config.yaml
n_layer: 12
d_model: 128
n_head: 2
n_kv_head: 2
head_dim: 64
init_std_o: 0.0512
lr_mult_o: 1.13
schedule: "wsd"
decay_shape: "pow"
steps: 2983
dataset: "wikipedia_en"
Each number is 500 + 40 x the weight over its row's rms, rounded and kept within 0 to 999. Layers, rows and columns count from 0. Numbers have three digits each. The size before them is the row's rms in percent of the matrix's.

# layer 8 MLP down (transposed), 512x128, rms 0.0591, rows 205-259, columns 0-127
100:507515472442527514459542552513513476454438485418491513414393536509528480535555497480490507585477490476522510463493507477492526498528503514447562568514486594490487531425480503484506494566505456487555518586500553486441559496528551471509459580495481539414455539416498521400530527483499431561501552547497463460484501550502537532500501510533512549518506519504520521439437464541516485546505
101:496490539552455465480496482563479557456531472499429526456581498503488542461550523497478530495559517488480421456524500474434482519526492517563452560423531435504508529451497442497452456489490489450477539500492457519571502519490485438567493574511532497566505557543539507442417512569479499571509507464482443459502523550553562576487449440431482516558504410481497507501473489488462485500556
097:529545526451577463535593525516516539518463464511522548512450470442514469493464482597516518505516502511526496531444472437523574551543503488434502501537508486483480481527496566453507525480512504505449496515512504494520481509474530484506469470448561579559505544427498508488470516558533502497526538399531631539527542518557512483463501512478553471438445461459468450402530511514577487573486
088:531505472423478543494597459518434492510503512531466538465509490466490488510564462550531524533456457490501568471509559538408494521548510480431457529517561493469492509504540491529489517513463451532542533550476544590509562485551469455469427517455477577464446471491484583437532488513537545491440503535517468560449472530439437486507413531502520501455517507501531550573597530489495498508526
096:515506513509489536430522479531469496489490481452531462493541493498544570488434470526437503505479530462452560505538434516478433499415469508509485471483575463478460498448471478497487474494558473447559509520559496442536570470489506386453449444572457507472473494480506493464492495463513533450510477505544422541503417490525514513438547573427534519506532456442546459456456437447474514587506
094:534466442481424465539457453534538451527459498471521469496566444502465484504523495496516503476577519506540464545492485494512560474466457559421537431572506502526454464572494524495502514484507469450514454586480504498515485442493546476532506519527468463548578526398524583397490490464508534454544524480496561463478495557489509446517521543536539429533453496451510569556567549486477516540490
101:517442469503478499472581509516531464527536555552500515500480506482570550503495534514503496463526452565448446488419460497459512469483499415502499523482345513458482447467489447488537512431539528552489472481500453489519501512551530555516477546506426459482520451460515517523535563569517486522499544429446566532491469445403504545514532515522530510470524529535532487392533478463542481531473
104:478513521564510537467464471466507463501484438537507549467443558463452454474535528532451487450564474518477449440538515426547466560437593533525509514472516533478481517523502473451492522433501465431532492528531538560468443528511504480515493514485494452601506500558493459435540496554478415426479480601553533474494550487510440566506503454508522549522575466522460494441516458491453467484497
111:538501472481484504556537432504457541524478547493487506475537531484545485445481411472542503578533516452555517539542442531416536470434504400405446509485522553557546500564514523462512522559489473511504505547484497499570528466551480496460504505430433438451540419508510511521495519471525452455557489544531508460451516482591536494519521507511480512460487483516527513545596461468538435480477
114:428514481502574526573427467479515539526482461490403508511533559529471565470574430601443468480523507530500475558498444520545489488511471455513538495463491454522592442477448512476437516500487534510542508473546470487484578555487487458498471515485518418446522440447528463520500530537466516480457507571510428516458471480492555552467501476513468493436554536528478445534455552533488487490449
099:461574577478502499503452480411510483545480504473529509480476392509542527558475547565490474463478516527502512525472509436540505486436589513521551471481499492491528545564498533506422534452512503530489585447464565485513451482529494528426511543486472509467512516496519521554532521460589488426558518472503568478532528512540541474478437457497545594527474537504495579545539541514490483520428
101:528522478471546454474453479455476471547460548469596390488410571506464475494489527495442547520538455501483534510494519504458571554497482527465495467478529604489530466494537512468507471536460547435448464517511504451466489468502536462489543554548481468563470518567430471465448503461495507491543489555543514493424506521522506456495509512514479522494462449433528483542553420476534540528392
100:465477496510518498466543452536561478499501527482429473537577465495516517490456490499506551373557499454444508433485469504591523520453546551434453562503515431473503500505514462545491558427465565532501541469506510475511500484529532537503478541553573547474534442557550365549538540455511513472513484510483485548505521521528515464473563448461435488524489480501530505532480537475541488560467
117:460480489576522474530430460439545519496537462530516460548557505473489577475514477501523547482565469457498447457469451495511501485573578573491512465510420550506479519453535488493505499524531490504521500543455481542481569514448497545560484495516413494523499497475507463499494510533500533407470548426512536439469553495556532394472453493499509455551476564430483427534507543447553457449521
114:497476519541530506471460472507502495513527539504516455544505510467554492472513530464541439557542491549488516447469443468507478372456544548529528510493468459571535473494435404474432526532518448498524528516578535519510604535486573418486527468480505522552504520510509492497408423487441485487443450454494505477555498560509471490623484531532490448520514507474500556517497463545497529464505
089:452474467530408521460517562506516541522529548478483486602505491486486567561544463531521473426520450512466490451550523518498529511435566501521509443542496560437530507461563490494491477438492486508473448548578526549507491492519446516503483448583567495460504530493499567497523525374432497533512515455551471478486523495538434501551501542530485463538501532439463543426460522478453483518460
114:439507527556470579513475493497499537442510481470559548532522513564443485477504540465490503436540500496481467485421445507495525478498407457446535453464493402535512452492488608497517525499544453470515454590435469460475515441525506496461540533527508467466476477471482527465544420437501467532451502514511506529460516474463474562556575489461491539471590513479484440462465483477465516414505
097:495625492479523513505438471459426440530578452492439525500458543446568479502484389535509557473476454512507516494527545547470545528504574504481524447464444532498484504527451526540460494475466548528510568569486488526544429542494443482438473456531527408508499521518520513517517474461559442539478523525519507528509497560555525549455543405542479510458521520482524505527436496500516482543509
106:514482554511532468435551446491480443503557544479464450462371525510541566507477526503479553485447503534483594518551427447478455457444516468525548539486459455521499506468550419491530540566468495524469431496464535477494511497484568499486461471535494521561475550529518524468449514568485444503511476499429470558452459477436530469459452476528483494493452473450493446490482484524561481587517
107:478499561465472554425506543439548451556571508459497444546560423544500446492511430534428486494487447488486500543491464484569454570420490484527463526495529531467480499482490502502451484483525440534499472479480429431518479515502477489451459516501480482530509454393538554500463446453466530509427445513548448513478523535438499514423542490479509507553462399490525432506539526464479499512476
096:538427446423486494488520546561520528524490494488396529542496520427544502531506528496556547564494520490512476512510460530521511483510494476527491526473496447462477430595471509457486569552485472433483429452545561495505482548582468553561488468527542492408488565500509487487488540411499461490552532511514533504571437547446527441497476510549473508538526504435464443479481526449450500485456
100:556555528520457572527516491553414477492478456456504557483489504496502495473495500469452456452532464608546524452509525485464458487452428516492499524487481589545488509500452492553557529408497523538460499489524514469488404449444507485475462538488550458521530467407495485559454503439467464504544484472559455572455416520470499502451551493540553563472464552513548474513497463548534509497499
096:439441530517493401539466518527543581494511565455490470473492512500506506506446489403488496538468486521535524500549533424500523504467440535523539458518523476444462537525530475505532565537527504471524512546520487504466490563472519588518524533501528459516436463494516510457496517458513499396499509525496476533520607520424462530530545425535449484471441506593440554554476440530500525479564
099:516535483515507504488515466522527451555506556524428446486532425474527461499457510515559483534509526571477473544439562508506434536532518546460524509514521497489528534484539502443594523472485520547438490504457507497555512570447562493420484576494526484409510505505466478520546449475597520541444506538506589526519467568526523493537467475497494432567424471462467477529447451477493525577503
110:458497383533484555454491476515536493441454525485486463531533458522475511498495599490452490458566539484455460534490474533546480442446511529490462450410477548510454528589556496500512549490472490430467486498490567608505477497446520494454456456504532520529532503563527545488524483484526449524553468435525459511532464525478445555516527506456544545433589540472500517535501491482540553452501
119:413611461559454538491502510450464489504427490436510501481509476484501456547515484457501531488503523484537474477505494498495510566522522495524522506497487478505500458478498479438479589562492468501518468537496454463488440438491523548520566524505579445523569513487524466450517456458460506494484415432544585492583527478481524547564544488440497400483521497429501577445468480494541428484525
107:542530540566575550468491466496473471490471410519485574456429514576518458508451464500521499516547522525558502446462467450447493520530510499483537472505493480482483478552519513479458486543480450443550525530536479522511487521430511543436531456520544550555523582436575544465487473576540511520421550520549438523521477466458467507537533545500468505476563495573542594509522539531515538460450
087:461570440475467442541564517530472543534461481552489507520555476484531521511496486491544575491456482527565526465479481473544481468574541517506468568450475513502526495543478552528424480510494567461500567501531498461525500426471505524529515451452478564518470481480494488522565575514444499473531516426528513472550548487451436571442402474508560446533450443570437505471571506452507510517474
104:504467483522462556387486522556555475459518514489497487453509467465469494451506514530449473504505494504473415484525440510461540508487460479465541525492502545531481547508516546546557494481532469478531550501442438574498534447513416424493445531482439530474403508491522449502557557394489526491456468546534501475439504440455553527471516529445542517470526499443458465478508492427423524548544
103:532503594510488468514532546501436513514482516475502439526552451560489476473532468518504451495539474545553602605566473508437587445530528562498509515508483450501514464495513468416580526489467485505556510535502530550496534500479477524518507495566564507531534465489455489551462543541551487454471534464476539519454503481430500602531490507464540528502527556527500459538455499528496411484430
083:493573515499517451555518491452501525488514494475550483552499527469478464465435537582442474546498468481486438441469499518492576465522442487483480466496495475497487545504502497497513522512443476520509477441507503480490523421450609534569521508502527479536516579605574425520457506519443454455521522514538476522549473427495453493455565562499507548488474514515545498566459501405405511531529
093:594528505554551447511513542526581587497479590495520501603507531506413529507479466530522505519520494568548534454513467471508543510493491470582487465456463441384515543511430501439498567554471463499441496446554482518525539518542454600482556516523565496507422509493517537518546493523515503463483510425502524536484501454416503529476511514488475505484499494519529485483548516492521520504487
104:531510525522524465553544523602496568530453505563537497531484494516558440498455488574465450477551515573463507475547522516537472513537511499432500544483473479507528521492551512468498457537477487450539535451496513513445449463467532465449526461570464494538532508481583479520475476621412510503554451480481517560525512513465428568475458418493508466464562478473561453505493507460473472556446
102:453532481536439467553488471515522510511493478440536455440458525441550531460501444508486484418434505517448480452462522534483459555453474496485576503490539506474414476488502468494544523507493525522554532493504509519442484532523541630523495475505588433450518470560484543439497489440506513447509544426479480549493546480519422511506526472547464501467528481500527482539514585564522556466591
102:452519518480533553477509473466464478553496509539576470461451525567472517525530536567460455487485515452509471497572516480472532461532533467472526388449498511549479520430519476537452508461460535506465506497495532470475518506493519582452465467540522537557484509420463514619461565566404484449501485546482490457436535483450527511484499467549453521523478492460509474448404546493455549497541
102:466458499531505461466494532479446477465585524462532492557513474530485438546496410458512536453478433531551515556488554435420559494497464499554507459517477520589439567555536523496503539506597468529552533396578492487408498515445474507508531501460492493496464531481468507520474516506470484457497475525514489474490507433531453522542543491459533479453537502496495436517549445460600492493477
095:554437482555541437536501487440503486477519501515453462472512480475471535488505492522464507559593550467461479518495422608518492495497467474494473511544551481542488484504537509483469470530461497428484510497480558538510585448510533481601560588499515517472387516471513448501463470476392546471537519430494460430492531461478514464536474506491445491520507508486515500461472436523454579466532
103:600433516528501483499481472477473425509497471456570521517455458443479463531488415477471514542468490510501540487495525470521489534439460514475495499457462508445502494451491496473580476516484524465496399492540463491485537495545556525544482494453483530515603582521465452516450449561515542501406474475514469459443522472523524460550561482572513428538557525488540492561450562442523491544528
101:527530500576460518452583490530503462436525461523450482497442497497491511531528521487502467444582462488572521536488488498521507465487509512499457509586482599502550507479570533435524522491520451553479559567573488579483480498488530525505554542494516463452468465465468482529516515473510512466447550514593394544504549500473468561494459524543507566513527514405484507502552454471537537572503
111:436514510544544540476481520537540511523597491548442468484495464500565492498479504510480518499434516441445507414483527453477474473485473520534490541474534518453471529486468471496530561469537536568544527493503415481530435569474479485440486529460487443504556470468517529544539495477531450567573447556500451498445449536478444517510424471490440564412419515496517480478492476404503495559487
093:513476393566495466448536495518446492511512466574410494468509442512497565494421467496482535506574462514529525538572500536474461511547548486535491452474564540487497496472451528435529490480515488533469451480551484513515492523492476499510539505525478521538427553401490491529472553576503582547465481476467527569429548478571482499485497450552499535498467470451519469525421447561554544491501
094:464516543577536512511519470417436488529418482444546477488525483507461546473513490557414497555513473466534461515496528456503543576524468465505544536555530533444522470541533489519516490472482448541499484384456518441511479520544513540550555542544423485483480475517437611493528522521479553512531565501478562536490452474492550501446565533524475528523547561451511496490571492524450483461483
096:463500538528458534480498523550521514402544464555578538490428477508477530505521473522600434483493455474543460491483475538508498483465430492472520472495566431502477491473534440545486465547568454489543530485473496525421514458553490453512534446502480468442436467484506547510543493519519504442496426535518528483461508482523536514453577418499468578505513541487607458558478465521517437528549
099:461506534560528564541565474488472484432454508526539475484541441538489512552471489503511520505542495521481553474488505553563451508539493478488455586542499435548515489548515480479462499544520447465485556533424436544533414455473541509498477463526636478543487528560584520525510440538508485503482512507587514523501505513459450496528482484477532526500498449586578510484531510501517513493388
110:483526512534530486550546537416545496539433511509485515523446562462522509502545492494516411554509499441504519492503520477516490591593519523492558459435485490454539503477466463507481483530437542463501542551451517579500446472528484488470422488489545506424453462489432519475486508495511482446399454573485618510541519533470473532466492505535587454483501505489451490539541455528452465479517
101:512497538512488525514490501451438486456593497518482509474466481466497565530451492533477454490536492515466539463487490591424497529522583499492476507584449493508460468495499526564420487492547505528502525457548516472433519494479451504515502410540467532556577487593498436543447510453542435553444499549494489508447559523478526478481567470413534549556494539425494446495505536499473519447471
093:495479489512486543481455410501492458535520530460562491461474462576516459548501485469523577532525487536486473476537490557557549482524466468523475484582492505485456464524513501457531572472488489469536464630515503522492436541494474550497479444444510504477478493470511525491525503547510562486523542519624528408531546511477488488533482499518568444478556480452566479600487482446547456431501
099:528534542499509492537442469467494472506507499518531499579522489512420501509524477524496481529396516459478509552532558483525501446524467489562499480456539503561450532425478411497487528521505423522580522474460533530507487514544490446532464503575454407437446560548498466495519557516531458521510488506482576480533517490455547506498548488558477510516577529494489498571563481542456511452377
099:466493544481466527507477465503479536496561493459492481540480508504549515439489487448485465493525457492537509557532512480501457535524517499510514522523471438602457490440556511552530539506462402518568501559445533508470549441561548519529456533574413552492547535454487458575521467536479552539549510484520587542474492485573499438508531492431506444513533538529517552483521549513612539535507
097:494497464550511415550521457473411525485487529512385478468490486540468505525468515455587465455545468483575446510446493549470429503489486567543544515500466507460506530505542507455521520461467545557518492442462446524467485570490445500516490499431490532429464505503504471511491488459472461554586456513526461461504600440488570470502430480438520524514500504503506530416497474535484464460449
112:483499438522551556471519566532427469518461487527431474549562529478506524562546503500484528492452483495477487512533502484518491590517554539434568544439462521517490475524481453557462455504523533534479535477560465483446511455509522501515489436496425502541496411506526470481493574493563499476544511492545421491570478485468428484539545455567541462561472507517471538509557489554415467448431
120:512418470464455494501474536494533507577509509448514483416483558458470538540546503471505510451458460476567573512523518543561472488430511436454570390531528546484545559471490525466513458411503494556427454506508466480416494505504494590529463491490510469454455516474512482500445502450532503500456501505492513539494438460443501519548432533433456535504515487482489552526442447461451521539488
106:514528494472452535520638529534470522508550572506490480560501566563462516490425515476445536511497533479517512497509515537541440527602483471506479538564559461478522480476503438503483547502462556572534505515457481524464564490465499472537412512462587515452517456503474598519561498458482488498465489480494509533495518577462486478447513542472555550500538487522535528515447464481513480438580
094:508476616581453520469477344509526524520557538482472494603496490427473515520463540478481495494419529505464497475536495495453492491550426517559489542429483534579472439470472539522491459414431443563475490464462492510518505540490531493550502497500510496485494557543512479553506548529469510430471498494489520472467519473491465510489476470511463489475418517488467566495462556451521535491500
097:564501510496503520458547501462528554491506530532504491461499478462448522508511530459539472485484518446397447468413507485513498443562446468519497448527515574503500516519416563546460479535530536529527468417560448555521499517510599486496426509461525553454466545431560532488491505482518532583439585431496506443477520534510438487517497564551460475450501520519460443472498507524519482489452
# layer 8 MLP up, 512x128, rms 0.0591, rows 206-259, columns 0-127
103:494457560511511497553481413473504546529523491547512534530463439534531531475506519535512524467492581517526573529448453475457439488559484472429548450518453531486500479463510590469502525433551495528547489514560508479485455412425516469467442477521445480518499578400478465509564478521520526471519480479499492560445501415504529490460488542504480509583536515530475471575491527448502468456566
118:501518593541526501543538469502578466562532566518508506515447536491519597523487502503467516570524438520551590470462417494528480423532508540478484534502540450511522544489471539557488515405527498492453549472438496456451529561495527470471501555414423502492502524473539563477510540514482497472544477490542493523470516410543470491484487496473520496491479443490449542464558484393478477517482
089:467456508485556477494412525465491534495551409565547539508447519508412473506504520503471536484495508503466534505523460495536490518475480529494555523388429531496597500560474539443456494587507489524444535495556418492501446473584546570476473462476542439449453553507525410485488519489486487555529537498569491472470449517507463545510501471416480510486526450522495477534500498511509448481478
097:536478480431544477462476548511485498437484525489454562548469422503533570553522542488466528538515512538522396479484517560465486540535512474472513476454492524452592482547528515439494500512429458445494510425534523581439456476513507514546568456469492475530520494477618539498538478473477543540448498509576438463426454507509475504450459456498480474507545533519460540501549507438538465493527
091:439515548467594495464408581469546468533567469536464554568512572589510503460489543500447477522483506518512573412456436520500447515532490453516504539472482457456494493456505467479560570441532480565549561494473500455493507522478569537505486503483487486448510489517496525541434475454498484483448522547477458498524441520503595499504454484484490548496531457583506489465490524486488507416524
088:589513588507588492521453419532501485453508435563493416525466471515488519546558457488474505504444528468516460527560497526451490523548453484462502527481558431518448547547529523521430458530445457469492514496515503490506474504482425443485474460566537518555510592491473421517469461438497539471472514542531551479432486481500524443495480509535475513567492479448502537558488532511545567440503
098:452459530557480467489550460530561481500496473505491462499556530481550489528478490452523533548472516532507609475522510491501533482566495469499425564507510519515528521523481544452552464501480526524578522479458571508533539534562455478438459481521504479464566478505513530573467506462452561543468517400542421527544528516573508394538439505531514427486437503496439499422474474458487538511480
110:516569534472510551409457476473523502543576556490538425498542510475428557557555520481487488520532503517550467534488510443578492571481495497483483496541541556544495452472524477448515495383553482507472460418507516441469531487526495548582497493525444477482467563479478534443555554483470501495520521490493442496523500497539536443493456543545521461543434522456503581446480509495525568508552
113:536476533518514448521468523462508467513517551475450518519514496491529503533551456480519436480540520537522518468434493527480493544503479466477482469568508501558471506434468426516419472493441566517459497486459554530589555505582503498450491484564482446488471465470541500465496491508581513406559472511394514464516558540518538474560495474518424506475491472530580553478595590498488487516529
103:516509600468482430458471498506509551461494501545458554437566502511479486497514439441445490465543502429498459435474400564498524476542493490509502502558498539575451485487509489517563500537555491478480450464502525524565553413502491514533555512464535438487518493473481453470499477462494470487498508551556471510516537515485444499550481442517402481424510545592520451522506543448559566478495
099:505538494459561536493400531498521458527519520440518505476535504521546486542475506458551543409468501443541462459485532476485480485496458520490530510479466491555465526519474520549457505562461530499452477500472474568469474489499485496477518504485504478503548454480525534437586586565511454510558505449473475535408438464481529510559596452509471567491541495566493422427446525470535459419552
098:440502548549503553524480533468548478455517542412546501567476473488481506528499540509516423506508441489579505555513471479563550493496450596442517506494486550543513455504398492455576483510521486464458478499494479439499490494513498492479550529451479503593500440441457499474539531538502508499440462521526557574499501487514497564414499462567514539459528473452561508542524421542468531543535
113:483442523529545470461443538578497553488499472534470453485588351448507501491590554479519535459560501479514508496477512536454472534556468526478471444555485535530491493485468435470540471468461477526458461565516486565548521485465547482472459498501468612449467501450509490552518538492528465538508501453524526543472493506493543471428433516508532499555501470565507453481416480498548524475507
101:497430506489542474504504536495534539473494535537494476503465491554494465473509493529490435498504569385496427477445562519521483518437473473506487498438553475501444505545507507521530463435536487534492480474471502573509475498499482494477606530516500497464467408446514507495571524475518564503524531462567459511585463614507525533463529496449505520555513527503389507478537511436593484550514
088:538536495481525442487498495593492471446485539526514424553521525426440453583514516445527472549519552488541498526475542465566502517529516603522532530458501491535550495479486566511496455497510484499486472438481483468458453542530565576502523545501400471396488421530543499480539533494526499517521528520489564475488513453496421507520530464462504491506487436524549493407476493486567569497485
106:516456520575556469496413502504407468517597617435523523465476500557528581466493464516490509535513528493496514422449526492538485508459478502432500536464487539547494415491500483470576517522470515524528477500495539505595480482511440474446535482444450496509470428447535482463435539576488501460530477475472452501488545495537551496472549539480511516514482480473462467579542535458488514464533
097:409564534532584527551502553565403518502510568439522571513514485501596416534538531541532487487452496488497469498501539455485539484527465486466455523510462540496488470459493446466484569474511514441512476561484533546503570439490459487500504464506528589509434510452499505461513519470418497447546489534540482503501542548525529446510501583506519434495457582504519488474491524493543458454540
098:530468517517518551534516556555504470464500466494524535509545537589502503532522521489519458456519543520507480407452526517501448501512519518509555467629525473520444457439472508543542543420491482504450432558474485456574527473490430543477449500491486503509539555476533427500519500496466507400498463494494467424453527558534457500514429450536472569530454490555441521535568519515492457536531
113:521444459522492505488494464494448549497436560485423463489493542537530450527483483554437447488470467474418543499457484486495497496551438476493580511515475436491540498599535587540510511463463517484512472518496522569522517482517493522529482445471503487459524502548538458488477507534474471485590549588440476447498529540458520474506547426464456525521469496426406501577538408520461529487498
092:496566561576465498442492486538536460530512564483522479442515573578497478572489497505438546487446496518427435593469511512522486547534461559553508477526518472585490473411481459494443448482538548544495495491431493486556434509436498490442500419554479486539486467507545500468482468487472460503508514495485519489450523496480498510484431454525500528491425521533493550519474481515467604570507
093:469447505536563474537492524423472578528530507556509468502490483561529573495565481503479568458473507441472511491477541557432541543505460459483500505491436399481543489507535546428486467606538503436520475472445506536529504480493540528573435486559526575502464532535508517481503546525552477449552457517496504412573509488534512493483473520435471526493571515495465459512555483532510435504467
094:503532577427505528434544510483507502482531430515508421445494542505442537499492553471476479436564468410518482456546457413474467457531539533483550535465441529499514506460539576443481524493484531496503545471490489563517444492521436420501476460556528490512565553552576544428527470511482515453533519483556579498442468493544495491559477516483487473517528500504538508503526514520420456571514
099:496578503519530424465485539483476512487408513530527472541522539432517473540552537505538419486544534535519501480515485510431499532593435474462505508483485510467523445498549520501469544482530482508517494529500597511545572401518583557581531573460511496512547507411534503473500552484444470559486467504481550506453526465466491436486475489490465491612491506455464461483486519511520485443479
110:512489541486486504482456487469519469481526516525440557493490510448482507511475496471460495523463568472527467513491402493458509516424491491563507506452524467580467516520511580495503529560470530441513477451403561536526471460501464458428551430496512541505609526554522529519488596545522463533464506587437493488459575492531508510544508517456523497582457514501510446564527470463488549432469
102:473520501461511503453475498517458560548476457552531428546431536573517479515496423500567532494482431481441438526452534480470423484509520468469538523531479481507487500491531482524486482488488488455427476498507510516555451546518581479528445572548514555542449446522490571484494428440471567483404484464493521440563555534560560421533527509494480503439445489550508491499485511501460517566491
113:514420489495493554436463544525524514460499482495534476526480495463404535464501472531463500486478434471534563520515463561496545431508455469528564476489530493499578514490546427547443540437507491491466486579553518492468525468518510541487458460495529490456535483514503555490532531451595583530566508451479528536469470484513484479447493506526443445506477531571472598535545500512423404534482
099:532458534484435589418559502512496490473569445492498526538483491550501498476495517478501445428533565464507453506493542411501531537484459517528520458500512500522495479507537496525573460538530476452455465552513567505447535504514415424434534443543488425493535563446505532498417459457515457506511448531575480557437564532497483503506484482553502546516502463445486564475462499438491462508555
101:432435489487526503497503517509526533502507455495517522511490486507431475505511522464499543513446535411549472584407503531488491522506510521499478396448522484422500497454550497420546482432538486507398458483454562542423448519493536538455469504573513494491560528484462580529490497489552482508504578452441498498533451570541517501565478472573502517492496489561477464461487503520442548493544
101:459521544568533524493549578484498509522479481554508500462477537484530553498504558439510566504502530519460486468468475549529428521541515477464512528467491502473538518533581475559495541495539556459431429488445447496505522462508524432475499491517485554471472529449498474544523469506513536599505451397505515430488566577512507504553468532543465459517428444468430431458519540456513509441570
088:434505444546493457534450540492463454560485606510473527444478549466480543480551557481439551484540522504471456440488506531472469536515519492455502546494453545503459556497502527462457469487536455487591558480411521461506493494490457493575437449517458557486460502446492428464521407518473463519578518539499479470441490524524506505471519491482535469523543500573491506502549605523487494530570
104:553476509551419518467492440542506404513515492530437472502521458505545485421568520522460481468504552456559498509490457511473555525555449494444459511540443539523529542601483548469435485540504517508464528496509586497524496528431530465483495536461432510540536534490451516469494462585584484493600546525507518493499435481481495522488484454515529471445467518439525522564548500496441443477514
104:422507545420515535438415439544513495508481501479515479494550571539551410493469519492535522526504528437471525545480508517520459527478461454510502492468520427533489500491474511495460466482553476550475533465408560555481520555592480441474519570478512534521446481514433586500474475504455485487528502468532570494488506549453594531484489537506490514569474579531457558473537476469508569500520
111:482344533544501431479518543451547471512469551488568519505514490490518501474592487489437472487525575402476526511478479483522516447611450450439526544556513519540489480504483514468508537476513523495424487554509447551542542469500539512471487465497500457441430548528464490466489559579475500457579471455467447456488464475490504455541488486517525481473502506503499570512494537500561511513505
100:538453534430535493499462432538480528438454494572457494542502514474556462575452532481536461519531557543494491510515455541525559525518415504459488547475501479519510517553555420494469462488466526550475534475571568520540521523498526422564549454458412503480513522465567491533532436513418499435493501526505439496561490446512439486479502507493554534448462494459485479491461426446558491500471
104:567472548569536498412461505559545576438457538500459510513487483511493516538471545525494489548476616492425515438492420561541510516466501456468447544509501506436572509481477468488480494497537452533545437498489534512515459435511494500498456498414496552508579438488518413489536530508435482523538529502486490556460541512443500441507421526494511532473504493541506509481517538514468433426519
097:463527567518472598508486540514460471519519539475582487502509504435472468415524489496530501540535440535473519502475482500555509505467495481464427461472471464499538467468495409567471526462588490488569541483536494408455486477499490483467506398565500526471451478496504487432514480573584552544481514492529498536499568463467487374527491528512463475489489434528486477534508541520516501528450
100:493554476488520514517516487555484504507480506513473428471448591540446473537553478402519582518585471429522536518448525461544488463477475464517469513427546506467436448483509577553554554479539480476449512433489485529549503564492502512421475527496464550472541507510490457477512444482482419497528512491559483476473530494427584526455424500514519478501464521465576523526527514512485543578516
100:511474544504518495488474448456500509551469543445567517468575449495463513521595495421436407514470530464481501475481501537452485521450495515515532463514488522527545451503466439513469462610563429509436481513462504524548487548462519487414509521484459477488487486533494473520440517470592531468536508504524472492491584544600502464443528466506544459585487521479534476463480514501485499537585
099:462474520517520508473532504581523482440456518523544461528463459478486463467534529557464490535553480547538555511487426549532541575475400592420469515499470430529516549499510555490485519474537560540486499416499478577520511519496493413510508541490497485519493454478454513503540473476528457508482508450588535513508467478472493554470485489465590429487443480563512531505514434468543585451503
099:432485513489477573529475504521544543495487587429474434484510497449469512448503538509484535526489519478493506536510510529456522483444474597507528517578468492534519566434501512493529515570522500528457554503454542515485512528468490515571465516539514468476488488563548521537501477466482472414557463520499530526508561535503412435516466506411514523492552514477562503413506435441409534434430
097:487514514520480495494531587535514549493490496484440452529467544490502496510493495467563499495532571500477510546437581500539510548584561503475481503535479445520414500478438463501408433546498484534478465560492462449505508503515387461473531570555530540505533535427517529492501541442508497512494535540578544511512485466535493483432501527539476478495402529565486498465525469453424438525554
092:462426450476470481521537521449500450479575518529502545570527478500491445507533468507464546504531479508509417455546483509422434528510475541524495501499512483580481452509548527420516521477520434460419534489471465531596449524539461550573566488456525536513466521440421528423500531565462523581498539528537459513510515529527490501530545467489577491518493506466578546502529477480479469453470
093:524387466525507516514433502553504456496414496540457464488570483426477531507501502478513532434499512542484529551476455517493544432552481491532540483510445470480534455495450573495529467540552556482487489517567462493487491493515523501481551521522451476394556527571511390506440533510477516523583541496469476505442498520534569549469392499460515496485432537477500431506482503507516514480490
112:553438509425519557485457529487571491497449495505487540513590474503513502496532472482446545464529494510532496499470576568452454521466505522545449499446490496485485506520570466493460421504516618479521439514541546402507466460500577534469506505446528539541509496456492451541563541484514520533564519580476517535467553501525507544523556489473406508497440486492561525499559500464490481577500
100:441548530499510510457531397427477558488495493441497542468589552520538444502514497475527532433496431434578530503458532479492485449510451546482426537438484442561601527500546502532487473470480443473487451459444528533497567513567548554501519560527562520496514513496545489479478483486520492547518530453466486494495555485564563468490463534497457434476519534473526454501533564520524483461543
091:466533527510512481516497526571454535448461497540476495552435519537523483481529556504545481558538484515496457429418504477444420445505484468530490550479442505499447521474478516509449528527469490479449503509506553447464577570564504549511514563499471526487500465421472578543465549433481421542555527515506547491518413426532565522543511460488493530479504531467492562475514454491422463536436
100:496506499475506512500578513547488418469505552469502467510469530420486535534517499438463521483560462474461524545440539519517536495487531487464448507484494454557405521438510483551477461498504511491508485555497540480466468479492428517529439515579456454551462468490476410420548479494543580583495547430453531464471537495507554462428463445551458436593518513500452520447521483531503508506504
094:525617536580569468504475542552544435459504549533519507484514490447524474519522494599412493454538452523484500463518491475492491561549463494435434459540498457520498478431477543515496469557541511446467515537524471474493482472459458448508551465507568460543431504452457523452477593515530460501533495521454497462426468484508508534507431501518473521593466522522525476548547527464449515504532
102:476500525476494560554498565461549557410500523443445529535528520477559532541505507518466495489497526494516521469553479497479485473524524455430545477479485428473449519445397555532552421501556464454530540493497538506504516591529445548441482483508529524499545578589473559461486527488493597439462472491514456507523515540476497516484481402501434487462551535498523543486461497452533515492546
107:455509419546476519518501531504464567509506549500541545493438511417551495513531520442448450536513493432461535567497457502481424538529557489556515489482500495527436511475498577486499471475552508521422495429521464472549495507591470472495489502547502536453580473512565498536528521474475429467432543502558464478495530507476508402552542514474493460503513530513470615486551485505461486553553
115:417522461530538516469491502500485434532572490520567509546505414519510549507555503545526504423499515497456461479501482514519474503523534508553442520507474487551520568429496449518529462500512491438448502461456536410477462521495546479491599495463557552428549535468467533495489461452460458516565574470505437539517511503488562528535429567529519510525507427488469564421519471478500489448554
101:500506517486574527453551474443495455509563446471490415481479493416487494492454507424468419555468516463450539558460523562485500448547497514452541574520547521494491515398502525549517503459492507487462506487456435539512471502507546424532518481499491552478509531465482576478578515484465506458528527488599550519609525473488591480537463527515507479517537437515518499498508447459458515482501
094:539450497498440543484503494570449496471529465486512447493465544479483502523569500541498511426555537572572496465494539448500490506516510520512500498500532522444413465461485580557546499469543463493501524463503565564466497466444540484523412461499467517516470514552575572437446467581521466524560534443539513543519533579525558469554509491398512484459531445552484519498483495441501477476482
088:497500567534454496500476548586463464493451475574502462570458490486461499477509521498528553482468505580453532452480516547483434506514422500478517439536482489452511475504457468416466482530570507533498458487472466489476511478483518503471493513556530509542489515515502537573505455571400477491483534572550476472594469529469581459459507521497495493492510508539514498476483434516407550394576